config = dict(
    d_mlp=128,
    norm='rmsnorm',
    rope_fraction=1.0,
    beta1=0.9,
    warmup_steps=585,
    steps=4038,
)
Each number is 128 + 24 x the weight over the matrix's rms, rounded and kept within 0 to 255. Layers, rows and columns count from 0.

# layer 7 attention output (transposed), 64x64, rms 0.157, rows 13-31,45-63, columns 0-63
[[126 115 137 124 115 142 161 126 110 119 143  97  83 118 104 124 163 118  91 118 134 130 123 108 194  85 140 124 168 126 111 127 125  89 122 102 117 116 158 128  70 131 161 153 111 153 105 153  96 131 147 136 111  85 130 133 154 143 141 153 127 140 109  88]
 [161 109 139 124 141 116 118 100 140 105  86 170 138 142 142 110 130 132 118 104  96 114 131  91 154 112 117 162 159 107 113 149 133 171 137 155 124  80 140 107  96 113 123 154  99 132 158  98 114 150 140  79  94 138 140 126 160  99  53 104 127 115 131 119]
 [149 108 126  93 113 129 111 141 140 140 149 139 172  91 157 170 100 133 123 138 134 133 138 156 143 114 111 109 172 103 121 107 124 101 128 136 125 120 113 155 111 155 118 126 126 156 162 135  54  99 152 171 164 116 133 112 165 141 100 134 123 151 131 106]
 [114 121 137 109 115 134 158 161 116 127  89  96 146 124 130 203 148 125 131 114 134 134 155 113 126 127 123  99 137 144 155 121 158 103 105 125 134 151 115 116 134 124 129  38 115 127  75  90 167 163 110 185  93 126 106 103 146 105 125 127 155 130 160  82]
 [139 102 190 144 107 117 141 124 160  98 128  72 106  89 148  82 120 139 133 135 139 135 162 105 149 140 148 151 147 154  88 153 117 143 121 156 129 157 144 103 138 146 168 118 121 130 165 117  51 112 157 126  80 120 104 151 142 122  84 141 104 161 142 109]
 [158 123 131 109 149 119 101 167 134 180 135 113 121 172 114 138 175 118 161 110 150 163 108 100 105 119  90 157 159 115 133 110 104 145 122 133  95 116 115 115 121 163  82 103 114 169 106 165 150 135  92 116 139 105 167 124 145 138  95 171 117  73 142 133]
 [117 130 116 127 121 101 136 109 142 149 151 115 130 171 120 123  92  90 135 104 169 128 141 144 168 111 139 106 131 117 109 116 115 143 164 138 102 164 144 123 130 121 146 118 161 120 139 138 156 117 153 113 121 141 148 129 114 114 152 102 165 111 142 161]
 [107 111 108 124  97 144 163 133 152 122 131  65  83  81 106 117 152  92 148 120 114 128 142 111 119 138  96 105 149 143 162 147 131  97 100 135 206 151 153 128 121 154 121 147 145 187 115  96  95 148 167 115 145 135 139 122 130 179 114 137 124 138 151 166]
 [105 155 132 126 126 158  56 139 105  91 187 141  99 109  84 114  92  70 103 124 117 153 137 158  73 152 176 111 112 133 148  79 134 123 165 123 119 132 115 151 107 147 139 119 163 140  85 106 128 151 135 127 156 104 158 119 118 109 126 114 136  96 115  99]
 [125 118 132 182  99  82 104 136 123  93 128 163 139  79  73  96 119 111 150 159 162 149  68 150 145 148 125 105 101 141 119 146 121 147 101 159 162  79 139  90 102 152 160 174 111 108 134 175  84 173 108 136 102 121 132 133 116 105 148 145 146 183 123 118]
 [ 92 110 134 116 143 137 149 119 113 141 125 130 162 107 116 152 141 135  68 137 143 152 162 141 126 116 117 122 153 150 154 118 120 125 136 137  85 153  86 153 145 127 113 126 115 151 128 137 138 120 151 131 119 155 178 156 137 114 150 126 115  85 106 174]
 [160 102 139  98 129 158 121 144 139 104  80 157 116 126 129 136 134 161 121 141 123  83 133 191 130 104 112 112 113 117  93 155 134 120  97 117 151  99 158 145 148 127 180  92 135 161 122  84 153 178 143 135 150 107 130 129 109 116 143 129 155 172 128 108]
 [145 160 105 134  52 109  53 114  76  84  86 142 133 144 148  98 110 173 136 160 123 129 108 144 128 115 121 109 127 139 156 162 138 121 103 141 123 102  99 108 122 134 114 117 104 129 164 124 113 179  95 114 104 171 108 132  91 114 130  95 127 150  78 172]
 [113 127  90 153 167 106 135 137 109 166 133 144 131  95 117 112 158 128 128 137 123 147 113 158 147 114 131 108 134 119 133 138  98 132 134 101 112 142  97 166 108 111 141 138 153 135 116 109 132 145 141 119 175 128 148 131 122 146 138 112 156 110  88 132]
 [100 125  93 126  87 110 114  70 141 119 145 169 132 161 182  97 143 160 175 141 150 125 107 132 166 135 143  93 127 171 118  95 135 104 132 120 147 114 159 139  95 183 116  87 122 111 111 156 157 156 120 127 158 135 106 140 132 143  88 158 118  94 126 121]
 [169 144 114 100 108 145 146 107 155 125 134 113 106 148 140 126 103  99 107 137 148 103 128 144 140 146 137 109  77 119 141 137 185  96 163 116 159 151 124 102 151 152 126 101 116 123  80 149 150  90 107  96  94 134 100 117 161 104 122 177 140 134  86 168]
 [110 163 174  87 148  98 141 143 131 134  94 134 112 127 145  78 167 107 138 132  97 116 155 132 138 132 105 107 136 110 130 144 141 115 163  96 120 103 171 105 106 161 140 180 175 143 117 136 128 124  90 124 162 125 131 122  99 128 177 110 148 110  76 140]
 [128 124 134 131 167 113 136 115 110 140 117 190  77  90 113 125 122 165 111  89 149 102 151 101 130 122 129 148 128  77 134  79 144 183 136 162 159 148 138 130  87  99  81 139 160 112 107 126 123 116  74 137 133 116 130 143 122 176 128  69  98  96 105 140]
 [106  88 120 136 139 141 147 156 145 138 126  85 170 164 131 191 157  96 133 112 136 143 128 159  95 103  97 155 166 143 141 146  97 152 154 163 104 161 128 180  94 115 123 128 110 102 119 164 163  94 131 144  98 159 134 127 135 164 128 112 156 126 116 152]
 [141 122  95 127 155 153  87 184  82 114 137 129 136 104 128 127 151 122 129 138 124  99 139 128 164  73 196 130 128 148 106 129  74 104 105 157 118 113  97 121 130 125 160 174  78 137 119 147  95 148 160 134  66 119 121 126 149 139 114 163 117 106 108 115]
 [101  66 130 151 181 139 129  76 140 149 151 141 117 110 152 126 153 168  97 113 125 133 152  97  98 115 140 146 109 120 129 113 185 148 122 112 162  85 163 157 114 122 122 176 127 116 137 109 149 121 143 109 106 133 147 116 145 138  93 122 146 129 148 138]
 [122 130 119 134 124 125 130 124 120 117 120 141 124 137 117 144 110 101 148 116 151 108 112 134 136 106 147 152 103 154 127 129 144 138 151 164 141 108 131 159 120 142 128 115 122 142 134 151  85  86 125 153 128 121 140  78 107 146 115 133  80 124 112 100]
 [133 115 144 135 107 130  86  74 129 161 133 101 165 124 132  97 174 121  86 111 139 128 162 137 149 161 136 134 161 153 158 101 133 127 110 149 170 138 123 115 125 150 145  91 102 110 135  97 111 133 132 143 185 141  68 121 148  89 127 139 107 150  91 132]
 [122 100 143  98 132 113 133 135 115  86 131  97 120 105 116 125 133 124 116 160 150 155 116 128 137 128 131 112 117 174 117 129 133 151 150 176 104 154 143  93 119 111 150  56 131 142 143 124 105 146 106 159  97  87  96 136 114 137 128 125 148  81 120  95]
 [112 101 108 143 147 119 111 160 128 135 162 111 158 166 116 193 145 145 121 133 165 153 127 111 132  95 110 114 142  78 106 137 139 130 121 142 117 108 109  99 132 187 133 149 114 149 141 164 108 143  89 113 117 124 150  96 140  90 129 131 186 110 103 145]
 [148 125 147 116  80  91 103  98 131 116 105 126 170 158 140 137 103 108  93  94 112 133 152  94 158 114 125 120 112 123 129 112 126 120 122 118 111 107 156 100 169 163 141 140 112 100 127 125 137 135 122 149 139 155 143  47 116 118 147 103 160 134 141 137]
 [123 108  92 108  78 126  84 132 145 151  97 127 104 136 150 131 158 113 111  84 116 102 150 157 149 122 117 178 134 149 117 121 132  74 136 125 110 125 117 117 124 173  83 113 138 144 116  88 114 181 165 142 103 152 137 104 149 165 130  98 102 129 112 122]
 [122 115 166  91 110 150  85  94 118 121 134 166 135 110 101 129 129  81  91  99  89 109 142 121  57 156 134  94 118  77 122 119 154 120 150 126 118 135 112 148 140 154 110 100 125 135 137 118 137 135 144 111 119 135 148 158 103 122 131 134 116 105 153 130]
 [125 164 133 141 113 126 107 106 137 139 154 117 142 109 101 113 117 115 101 118 114 139 110 134 145 165 124 100 137 185 104 154  93  95 126 135 110 107 126 105 122  97 138 135 109 113 109 114 120 102  90 122 118  99 128 162 111  88 102 159  99 167  53 130]
 [131  98 114 140 109 114 117 144  81 188 140 100 119 133 120 150 146 158  67 139 122 113 145 133 121 110 174 151 105 166 173 109 118 102 180 157 127 124 141  87 130 117 131 119 114 119 128 116 120 143 137 135 107 158 163 160 119 202  86 164 141 109 100 155]
 [126  96 145 142 146 139 134 148 102 147 130 131  89 125 117 183 122 104 113 147 164 114 153 127 157  98 130 141 144 118 142 138 122 143 127 131  92 100 149 111 140 130 137 100 126 150 138  66 154  94 177 193 167 120 113 140  94 140 131 108  81 118  96 151]
 [147 130 131 120 101  94 101 131 109 118 132 137 104 123 131 112 148 137  98 146  89 164 158 130 159 146 120  93 186 107 114 120 151 148 121 118 149 137 139  99 115 137 138 123 125 107 136 108 123 154 119 109 157 142 121 109 119 110 125  90 108 155 113 138]
 [ 86 116 114 158 153 109 106 130 133 116 148 146 132 130 199 116 128 142 131 125  94 153 145 149 169 135 125 134  49 160 134 133 136 125 123 127 165 160 106 140 158 107 127 118  80 140 161 124 147 135 113 171 152 117 145 137 119 156 128 130 102 141 126 109]
 [102 180  74 155 139  93 133 101 171 135 101 125 159 142 145 130  75 109 187 130 111 163 110 141 141 132 113  91 131 141  89 115 156 110 136 147 187 104 158 124 101 124 140 151 102 118 110 122 213 128 152 145 144 118 121 143 117 137 113 121 117 100 116 127]
 [150 106 134 118 131 116 129 104 127  97 176 101 100 134 131 164 145 124 139 149 131  95 111 148 184 140 143 117 128 146 111 143 148 111 136 114 127 107 123 118 109 164 125 129 129 124 137 129 141 103  99 131 122 118 116 151 132  85 139 120 148 119 121 141]
 [147  95 158 126 108 152 151 138 114 104 127 152 116 102 105 163 111 131 100 155 150 121 164 125 118 102 142 110 113 143 118 154 175 134 136 129 103  72  96 136 164 157 161 135 130 133 135 114  92 124  95 123 147 171 134  86 148 139 134 133 127 117 126 127]
 [150 125 135 148 133 117 107 119 137 134 139 139 128 180 134 177  87 157 126 131 140 112 126 114 121 103 144 107 111 105 168 128 118 130 130 148 180 116 138  98  80 163 120 151 100  94 136 121 100 117 110 176 132 124 113 140 149 135 104 135 137 157  74 159]
 [125 102 132 149 126 127 144 128 134 139 162  76 129 142 120 148 156  98 114 101  98 153 106 117 125 148  93 116 139 115 128 168 144 150 136 153 145 136 171 159 104 138 146 108  94 132 133 129 106 125 127 161 128 114 142 162 128 122 147 102 132 103 118 146]]
# layer 7 attention value, 32x64, rms 0.155, rows 14-31, columns 0-63
[[149 134 148 150 125  77 138 160 122 159 126 127 132 135 108 138  71 103 131 124 171 106 124 148 109 160  95 121  82 121 119 135 113 100  91 115 132 145 108 133 150 198 142 100 115 104 127 136 119 119  90 109 148 145 135 142 156  86 120  78 126 158 148 103]
 [157 108 160  85 130 153 112 111 128 141 123 102 159 135 147  94 167 138 117  93 105 164 118 128 117 117 112 105 123 135 121 126 108 145 132  97 131 148 144 121 172 146 157 119 146  53 107 109 120 145 117 136 107 104 103 141 139 134 103 144 135 102 140 123]
 [ 73 146 148 137 141 138 150 119 133 118 179 131 110 173 140 143 152 138 114 156 159 133 148 142 133  85 136 137 182 153 144 114 159 127 105  90 101 168 106 128 129  95  94 134 127 101 143  81 100 103 120 146 112 137 118 155 137 132 147 155 120  85 138 124]
 [112 108 122 129 151 124 104 128 106 180  97 121 112 149 141 121 127 143 125 136  98  82 114 110 129 133 115 132 112 173 151  94 144 103 114  87 132  63 131 133 149 145 113 123 111 102 146 124 120 100 172  86 133 118 117 130 139 144 139 142 135 119 167 140]
 [166 108 114  85 125 127 132 111 111 125 164 144 127 174 143  91  80 143 133 163 129 125 160 133 143 129 149 124  93 135 100 168 110 160 115 133 179 115  75 132 133 124  79 114 152 113  85 159  80  91 158 112  86 160 140 152  70 102 115 111 102 103 106  96]
 [ 81  93 113 143 137 167 162 108 142 154 160 119 155  93 115 145 148 139 112 148 120 115 117 134 149 157 124  82 161 101 114 145 125 140 119 146 132 142 105 115 117 104 111 119 138 127 113 148 109 160 115 138 146  97 123 178 126 164 170 106  97 144 118 118]
 [157 132 149 114 141 150 134 157 164 154 113 138 131 135 110 124 116 124 145 128 140 173  93 113 123 158 122 117 133 127 148 119 115 165  70  92 119 154  98 114 104  97 129 135 144 165 133 112 164 102 133 161 143 130 137 132 171 128 125 158 117  82 116 138]
 [129 164 117 167 141 166 128 121 136 106 104 164 132 132 120 134 120 126 152 154  95 142 131 118 152  65 155 143 123 142 129 147 108 135  80 142 160 140 159 146 105 158 149 168 170 149 125 103 140 139 113 145 190 143 117 121 146 161 162 128  90 142  93 162]
 [153 119 132 100 191  95 155 162 143 138 134 152 157 122 148 119 135 115 162 113  89 131 123 119 109 125 137 204 141 211 152 119 134 165 123 149  85 133 150 122 132 130 114 130 144  88 107 148 138 131 130 107 155 119 126 100  58 139 160 139 135 171 188 127]
 [ 79 140  99  93 115 164 122 133 150  84  87 165 125 126 128 125 148 129 159 139 105  91 125  87 114 139 122 145 131 134 101 144 142 157  99 117 125 134 120 108 130 144 103 102 110 121 128 114 121 149 125 120 120 151 129 155 132 114 124  86 147  56 107 106]
 [ 99 152 150 126 148 114 138 108 139  98 118 153 143 124 146 144 111 150 123 104 104 116 110  92 150 153 132  68 115 131 108 105 150 126 152 134 114 125 101 140 178 147 111 180 143 133 157 101 156 156 111 153 120 111 144 127 126 163 119 145 122 111 126  68]
 [113 109 152 165 161  65 160 181 138 166 146 142 189 139 124 126 146  96 147  72 134 140 121 132 134 104 112 114 122 130 117  94 112 157 122 102 118  94 105 118 122 136 100 120 141 172 131 139 120 159 114 132 128 132 100 140  85 162 113  94 128 100 168 113]
 [147  80 157 128 125 135 134 104 118 112 160 166 131  89 117 128 110 120  82 127 144  93 110 100 112 105  94 132 148 102 118 123 161 162 111 125  91 149 126 113 123 156 136 138 136 142 141 136 119 153 124 146  91 127 152  74 136 123 115 125 142 107 158 144]
 [139  83 140  84 134  97 149 147 121 104 151 123 125 123 125 107 176 127  69 100 140 137 118 128 145 121 155 146 181 149 129 104  78 172 160  98 108 151 125 159 133 116 128 153 158 131 168 161 139 102  88 114 127 120 164 131 131 132 144  97 110 138 121 140]
 [103 117 118  96 162 137 117 160 138  97 127 127 106 134 159 137 115 123 133 145 151 142 171 199 168 139 124 103 106 139 175 141 120 149 141 151 128 135 160 120 135 104 126  95 128 121 158 158 136 134 136 125  96  97 104 143 150 160 118  97  83 120 114 104]
 [104 144 133  84 156 135 142  90 146 141 124 108 156 115 129 138  69 131 159 113 108 134 135 116 156 154 103  89 112 108 125 139  88 130 130 137 152 133 134 133  99 162 118 114 133 165  94 123 113 125 138 165  96 116 124 113 127 136 135 128  93 120 148 148]
 [ 89 124 154  97 126 149 129 113 138 165 169 128 115 119 125 114 115  93 117 131 142 129 120 138 148 191 100 152  97 152  80 135 101 112 165 132 119 147 144 112 128  97 141 151 133 109 112 122 115 171 106 102 159 162 111 137 122 110 136 121  95  72 153 131]
 [124 144  70 109 116 135 155 122 157 102 110 124 104 142 112 126 121 143  86 120 123 136 130 107 102 115 138 154 113 126 129 145 170 146 120 115 122 114  93 108 137 110 134 108 116 121 113 111  84 147 115  59 146 154 146 133 142 120 109 151  86 121 106  89]]
# layer 7 MLP gate, 128x64, rms 0.168, rows 0-16, columns 0-63
[[146 130 180 140 151 128 119 129 128 130  76 172 105 124  82 123 149 112 106 168 154 128  98 193 122 140  88 108 135 115 169 152 136 140 130 117  90 118 144 138 115 114  92 139  94 149 142 199 128 168 138  87 125 128 147 154 181 113 165 128 141 142 122 120]
 [ 81 139 114 140 127 104  86 100 158  98 139 208 139 142 115 129 106 122 103 104 106 135 165 128 114 182 140 137 112 135 171 116  91 168 118 153 128 158 155 105 128 137 145 123 161 122 150 148 133 175 142 125 143 138 137 107 135  90  83 157 112 149 138 130]
 [141 125 130 138 112 125 121 117 144 119  93 143 123 120 141 160 131 106 139 139 121  99 158 149 134 183 150 121 138 128 175 166 135 154  87 114 163 119 130 169 151  95 127 204 141 112 110 139 139 172 158 118 131 147 124 134 111 105 111 148 167 101 148 127]
 [131 122 158  93 135 126 131 126 145 114 125 172 130 113 176 160  67  82 132 152 136 152 141 152 131 157 106 135  82 118 133 121 140 117  82 144  92 136 159 140 159  90 138 120 154  94 123 131  99 105 148 131 115 142 119 168 126 113  70 133 150 168 145 163]
 [152 148 114 160 169 154  94 131 151  94 175 134 137 143 132 132 125 126 133 122 138 125 116 123 133 129 114 116 117 114 141 114 101 125 107 158 183 105 115 129 115 123 102 135  97 108 159 128 135 140  80 101 101 105 115  99 121 110 138 141 162  88 139 139]
 [130 144 116 120 152  76 123  90 164 108 135  99 126  93  75 148  72 146 118  93  68 120 142 122 103 135 107 141 133 110 154 137 131 129 140 162  99  93 148 126 119 158 149  99 126 119 102 138 108 114  95 101 101 102 128 159 128 107 115 137 145  99 148 159]
 [ 93 147 152 131 167 122 103 128 144 136 100 147 109 104 134 123 116 140 137 152 138 120 156 156 108 119 110 134 118 147 150 157 140 153 110 130 150 169 150 145 103 104 123 154 113  98 130 102 131 153 117 101 126 125 149 140 170 170 113 171 135  78 127 100]
 [170 129 181 111 140 175 145 107 148 146  96 129 101 124  93 154 119 104 141 179 128 112 127 127 134 116 165 104 105 154 133 176 155 141 118  98 146 126 148 123  93 163 147 137 148 124 111 114 155 136 113 134 136  84 109 127 162 154  72 100 136 123 116 134]
 [105  89 154 121 133 132 158 128 162 140 143 137 152 163 171 179 124 144  92  98  90 126  91 156 111 144 127 143 125  87 133 149 138 110  93 127 118  84 170 133 144 132 135 123  95 109 113 153 136 167 120  96  84 144 133 125 176 105 135 129  97 161 113 150]
 [ 90  89 126 137 114 161 168 105 162 165 133 136  93 121 124 123 145 150 141 140 115 151 142 166 139 112 109 111 139 113 184 153 155 156 150 133 141 158  88 142 116 142 147 132 151 136  74  98 131 137 140 131 129 133 152 131 118 129 124 158 133 126 132 138]
 [112 134 131  82 144 122 111 155  91 100 127 106 150  98 116 167 123 114 141 115 112  62  86 134 148 170 137  91 144 107 124 111 139 141  63 158 128 107 115 118 134 121 116 143 144 134 125 130 111 122 122 113 135 142 113 152 117 128  86 126  78 147 164 169]
 [137 132  94 129 140 116 141 117 165 105 110 109 164 151 136 109 108 119 118 166 123  65 123 108 105 151 163 135 156 136 109 158 184 135 134 143  84  80 154 184 120 123 150 164 137 128  60 123  91 178 144 112 133  98 103 135 141 140  74 140 134 107 125  93]
 [160 121 116 111 140 141 161 120 132 119 135 190 109  94 139 140 115 135 128 116 198 193 148 174 107 159 136 110 108  95 137 151 103  93  87 104 126 107 167 131 151 126 153 112 129 119 138 134 138 162  94 122 156 140 148 130 145 116 126 131 153 157  73 114]
 [150 126 171 131 131 108 131 123 176 134  81 157 128 122 114 148 145 135 129 101 116 142 140 113 123 105 152 139 128 133 142 125 152 106  84 148  63 144 103 149 147 154 176 104 137 112 164 182 121 167 122 133 143 134 124 131 175  96 123 148 127 126  58 134]
 [180 151 115 146 131 161 151 140 175 116 126 155 119 124 109 154 156 110 135 110 150 143 138 146 135 150 104 168 111 126 187 133 149 105 114 127 147 155 142 127 133  90 103 135 142  89 141 167  66 115 128 143 143 158  82 139 139 117 123 111 136 107 148 163]
 [112 149  87 135 110 159 141 140 134 148 147 160 144 122 103 172 129 116  86 112 123  96 159 150 127 159 138  93 179 140 103 139  87 104  60 133 118 175 166 128 127 121 131 154 154 138 122 131 121 169 134 118 134 105 136 184 147 140  97 146 128 119 121 133]
 [ 90 130  99 141 126 103 149 138 127 146 115 162 169 113 124 159 104 106  85 138 174  84  99 171  96 102 129  91 155 144 137 160 117 123 109 165 145 128 120 123 157 100 198 154 118 145 128 143 120 130 154 109 113 184 137 139 103 108  96 141 158 100 150 148]]
# layer 7 MLP up, 128x64, rms 0.162, rows 0-15, columns 0-63
[[112 131 118 144 142  97 135 150 149 128 135 111 111 182 106 129 105 101 121 141 147 172 115 123 103 122  92  99 125 161 115  80 153 106 152 153  91 130 124 119 143  91 107 160 113 139 177 143 138 146 160  95 171 108 137 164 177 149 128 103  98 130 131 107]
 [111 132 114 154 160 129 133 145 141 184 129 121 126 118 106 129 144 148 142 140 124 143 120 108 141 122 127 121 141 133 114 104 142 165 113 112 119 170  91 145  53 132 122 109 156 137 110 167 123 128  98 145 123 117 132 126 191 170 154 160 102  97  91  92]
 [155  93 121 155 131 120 110 117 161  95 141 117 111 136 183 106 150 122 141  72 134 101 139 157 134 182 105 127  96 130 134 120 140 172  96  99 109 114 128 139 152  79 108 105 117 141 106 126 153 120 149 130  88 134 115 121 149 127 148 197 122 144 142 108]
 [136 141  87 106 104 142 140 152 111 113 142 170 131  80 160 137 104 129 141 137 129 125  88 143 104 110 142 172 119 137 134 123 122 135 168 157 115 153 160  91 170 128 189 116 152 104 148 150  96  99 114 135 121 120 178 147 132 147 125 112 131 121 135 138]
 [ 74 112 141 118 142 147 119 100 141 108 149 159 133  91 111  87  81 108 147 129 121 130 132  84 152 140 113 166 110  97 120 172 103 129 114 165 140  80  88  96 112 142 136 136 130  99 137 114 125 121 119 147 110  83 145 131 116 117 119 116  87 128 142 118]
 [185 205 136 137 104 115 141 124 121 149 125 118 122 123 132 137 122  96 156 160 108 101 138 153 102 137 143 142 154 140 117 152 134 124  98 142 136 145 109 110  68 115 110 122 107 127  80 113 141 121 113  90 112 107 152 125 110 163 119 124 186 111 139 152]
 [160 153  80 113 127 166 104 109 116 151 155 128 153 139 117 158 135 153 142 127  89  79 155 135 119 107 134 177 139 156  82  72 106 135 134 135 154  78 137  72 139 140 151 158 119 122 151 163 124  89 138 103 145 102 141  87 125  93 115 118 148 134 143 142]
 [145 173 125  89 110 117 172 133 111 149 119  96 139 118  98 136 118 114 131 106  80 147 208 129 129 115 148 123 123 153 118 149 124 111  95 134 131 140 111 157 152 129 130 105 133 144 118 124 130 128 127 120 115 115 123  97 122 128 103 175 166 108 126 188]
 [129 139 117 103 122 135 149  99  81 125 131 155 149 154 126  83 151  83 152 140 133 135 126 125 148 120 123 104 141 131 143  83 136 113 167 129 164 135 142 122 170 166 164 102 152 136 131 159 133 143 119 133 161 121 139 128 166 184 124 119 112 159 132 167]
 [117 142 109 110 135 171 133 105 152 147 106 119 107 145  69 129  90  98 118 124 144 131 135 132 165 141 139 175 107 128 149 134 154 103 122 114 145 165 122 153 173 123 140 167 121 133 107 116 136 112 125 146 106  98 119 195 131 162  89 138 118 142  82 128]
 [144 185 138 135 131 139  89 130 112 112  86  93 119 106 125 136 108 164 129 136 128 129 110 150 139  91 155 132 104 139 162 144 101 120 131 116 150 139 141 120 132  83 115 157 108 113  87 117 119 145 121 159 127 122 141 145 127  69  70 149 122 105 136  88]
 [121 181 112 129 147 126 130 129 140 137 119 131 149 159 119 102 121 183 120 112  75 187 128 117 147 125 141 118 111 162 110 100 149 117 111  96 129 116 113 135 165 140 128 120 141 158 143 112 136 130 103 130 127 134 121 157 142 114 140 110 113 118 114 171]
 [119 108 105 133 133 125 117 143 136 130 154 126 121  95 118 113 142 134 178 127 159 138 130 146 109 154 127 114 106 144 121 118 102 157 133 126 169  97 187 160 180 165 131 107 132 128 173 119 106 154 104 128 131 120 135 126 102 140  95 146 118 145 131  63]
 [117 167 122 104 114 145 143  86 128 116 181 146  81 148 122 121  79 127 142 163 158 161 136 109 136 120 133 165 141 113 136  87 146  75 159 138 141 129 182  96 132 133 142  86 144 163 112  83 115 132 103 132 138 147 126 165  90 144 126  86 109 132 203 131]
 [167 151 148 132 108 119 169 178 172 101 127 147  97  97 100 119 134 122 116 130 113 175  97 145 104 155  97 153 103 107 148 104 128  84 125 149 165 123 109 118 121 139 106 126 158 133 147 121 128 121 106 123 140 113  89  92 130 149 123 101 123 102 160 124]
 [110 162 139 148 143 106 158 160 100 153 144 163  78 142 120 129 136 111 120 131 148 133 137 168 128 162 118 147 100 140 174 129 123 150 144 171 124 135 138 110 127 138 123 123 123 123 118 129 187 109  66 120 192 132  95 114  77 174 120 143 127 130 160 111]]
# layer 7 MLP down (transposed), 128x64, rms 0.112, rows 0-15, columns 0-63
[[156 115 174 132 134 120 161 111 151 152 129 137  63 109  81 128  94 146 105 135 136 120 140  97 114 109 131 149 145 142 133 140  99 120  84 136 114 133 139 170 176  72 100 102 144 179 123 131 154 138 196 119  79 136 111 157 134 101 115 124 109 109  88 118]
 [125 121 140 122 108 118 154 164  88 123 149 100 148 102  96 173 114 131 200  93  93 138 139 144 148 116  93 135  99 167 141 131 119 142 119 115 105 136 132 104  71 113 125 114 111 164 125 121  98  95 132 122 110 128 123 151 168 142 150 176 145 110 127  85]
 [136 153 157 139  89 109 137 115 176 130 138 143  96 124 110  91 162 140 137 130 119 140 128 128 166 110 166 149 149 129 111 128  78 111 176 137 154 144 122  96  98 160  80  58 149 121 152  83 144 110 117 146 150 152 113 106 128 123 161 108 103 152  98 112]
 [126 149 173 148  80 140 164 129 150  95 131 117 103 148 121 146  98 144 141 145  89 132 153 115 110  81 163 117 112 143 160 126 112 164 112 125 105 140 120 194 159  98 127 154 100  87 118 162 129 146 160  99 141 123 119 122 103 168 148 102 130 146  89 105]
 [116 144 146 136 100 146 103 116 153 124 133 138 157 123  90 108 114 116 136 148 145 161 155 164 152 110 138 135 162 142 106 127 105 106 109 132 130 117 109 133  90 151  65  83 129  77 110 142 169 132 100 123 130 162 153  93 110 146  97 135 102 118 110 120]
 [129 111 134 103 165 101 143 143 140 137 126 161 144  98 126 123 131 145 144  96 126  86 150 110 105  80  86 143 162 175 155 119 183 110 108 122 141 104 104 123 111 113  87 102  95 154 100 139 119 148 159 157 146  96 156 154 103 131 129 127 139  91 147 136]
 [108 103 142 113 162 118  91 131 105 112 146 174 159 127 154 141 154 155 138 139 138 103  96 191 121 132 113 112 143  96 180 162 103 146 133 155 159 147 121 208  84 109 141 158 127 116 135 103  96 149 126 108 123 106 146 132 142 151  93 158 145  97 134 149]
 [102 133 136 129 115 152 114  88 115  96 115 138  91 148 137 127 108 116  57 156 115 110 139 103 131  96 160 142 124  98 151 111  99 121 111 114 148  90 144 113 114 121 110 118 116 143 117 127 160 148 169  96 115 143  96 161 140  84 110 117 112 137  86 117]
 [ 96 138 147 154 136 100 130 103 125 113 167 151 145 138 173 115 142  76 107  80  81 109 152 148 120 146 153 119 133  97 169 107 129 128 121 137 149  87 122 160 168 137 145 111  89  90 122 121 129 132 119  97 164 125 138 154 117  99 140 101 151 126 129 157]
 [120 159 157 127 102 144  87 112 108 152 147 131 180  92 121  91  96 118 126 110 117 121 160 158 114  92 139 127 124 110  84 138 108 118 128 133 116 169 104  89 139 144 106  81 157 123 112 107 111 137 130 103 109 124 114 119 127 158 145 104 136 106 126 190]
 [146 128 123 132 140 158 100 140  99  88 109 139 141 127 129 147 125 137 175 132 144 152 112  82 124 112 109 139 155 113 123 109 102 155 121 116 121 190 127 103  92 104  98 144 134 146 134 157  73 142 161 152 110 137  89 141  88 153 128 151 140 121 122 109]
 [112 133 133 136 131 153 154 150  89 131 152 113 152 113 108 157 164 126 122 129 114 123 119 135 137 143 136  85 130 179 147 142 152 144 118 158  83 108 130 122 149 123 146 123  95 128 144 138 111 137 101 112 110 108 147 104 141 144 111 121 122 104 197 126]
 [162 125 143 115 104 112 168 156  94 146 135 123 128  77  89 135 126 104 155 153  95 131 136 102 103 133 108 103 167 154 102 140  87  98  98 159 132 169 134 131 156  94 119 163 109 167 129 151 157 140 118 132 160 144 129 121  95 106 142 128 118 159 150 112]
 [102 144  99 109 147 131 107  80 135 127 146 140 158 110 118 156  72  99 119 123 116 125 129 159 122 184 158 141  58 154 165 114 104 140 125 107 122 122 101 192 135 145 144 116 119 138 143 136 133 129 118 119  86 113 121 165 120 158 102 134 106 115 148 148]
 [100 126  98 138 120 146 127 126 147 121  96  91  64 166  95 139 106 133 156 116 110 123 114 107  81 105 132 132 137 139 138 117 115 113 132  73 166 139 137  81 103 137  98 172 119 114 117 142 113 130 124 145 140 120  99 116 127  66 151 114 119 135 132  83]
 [111 114 137 120 145 125  96  82 109 143  88 142 113 156 160 113 127  94 110 169 107 157 137  77 107 129 103 100 105 185 140 132 142 146 143 140 143 123 102 162  73  88 129 135 168 148 136 115 107  78 121 112 119 107 121 168 123 113 152 104 141 116 142 171]]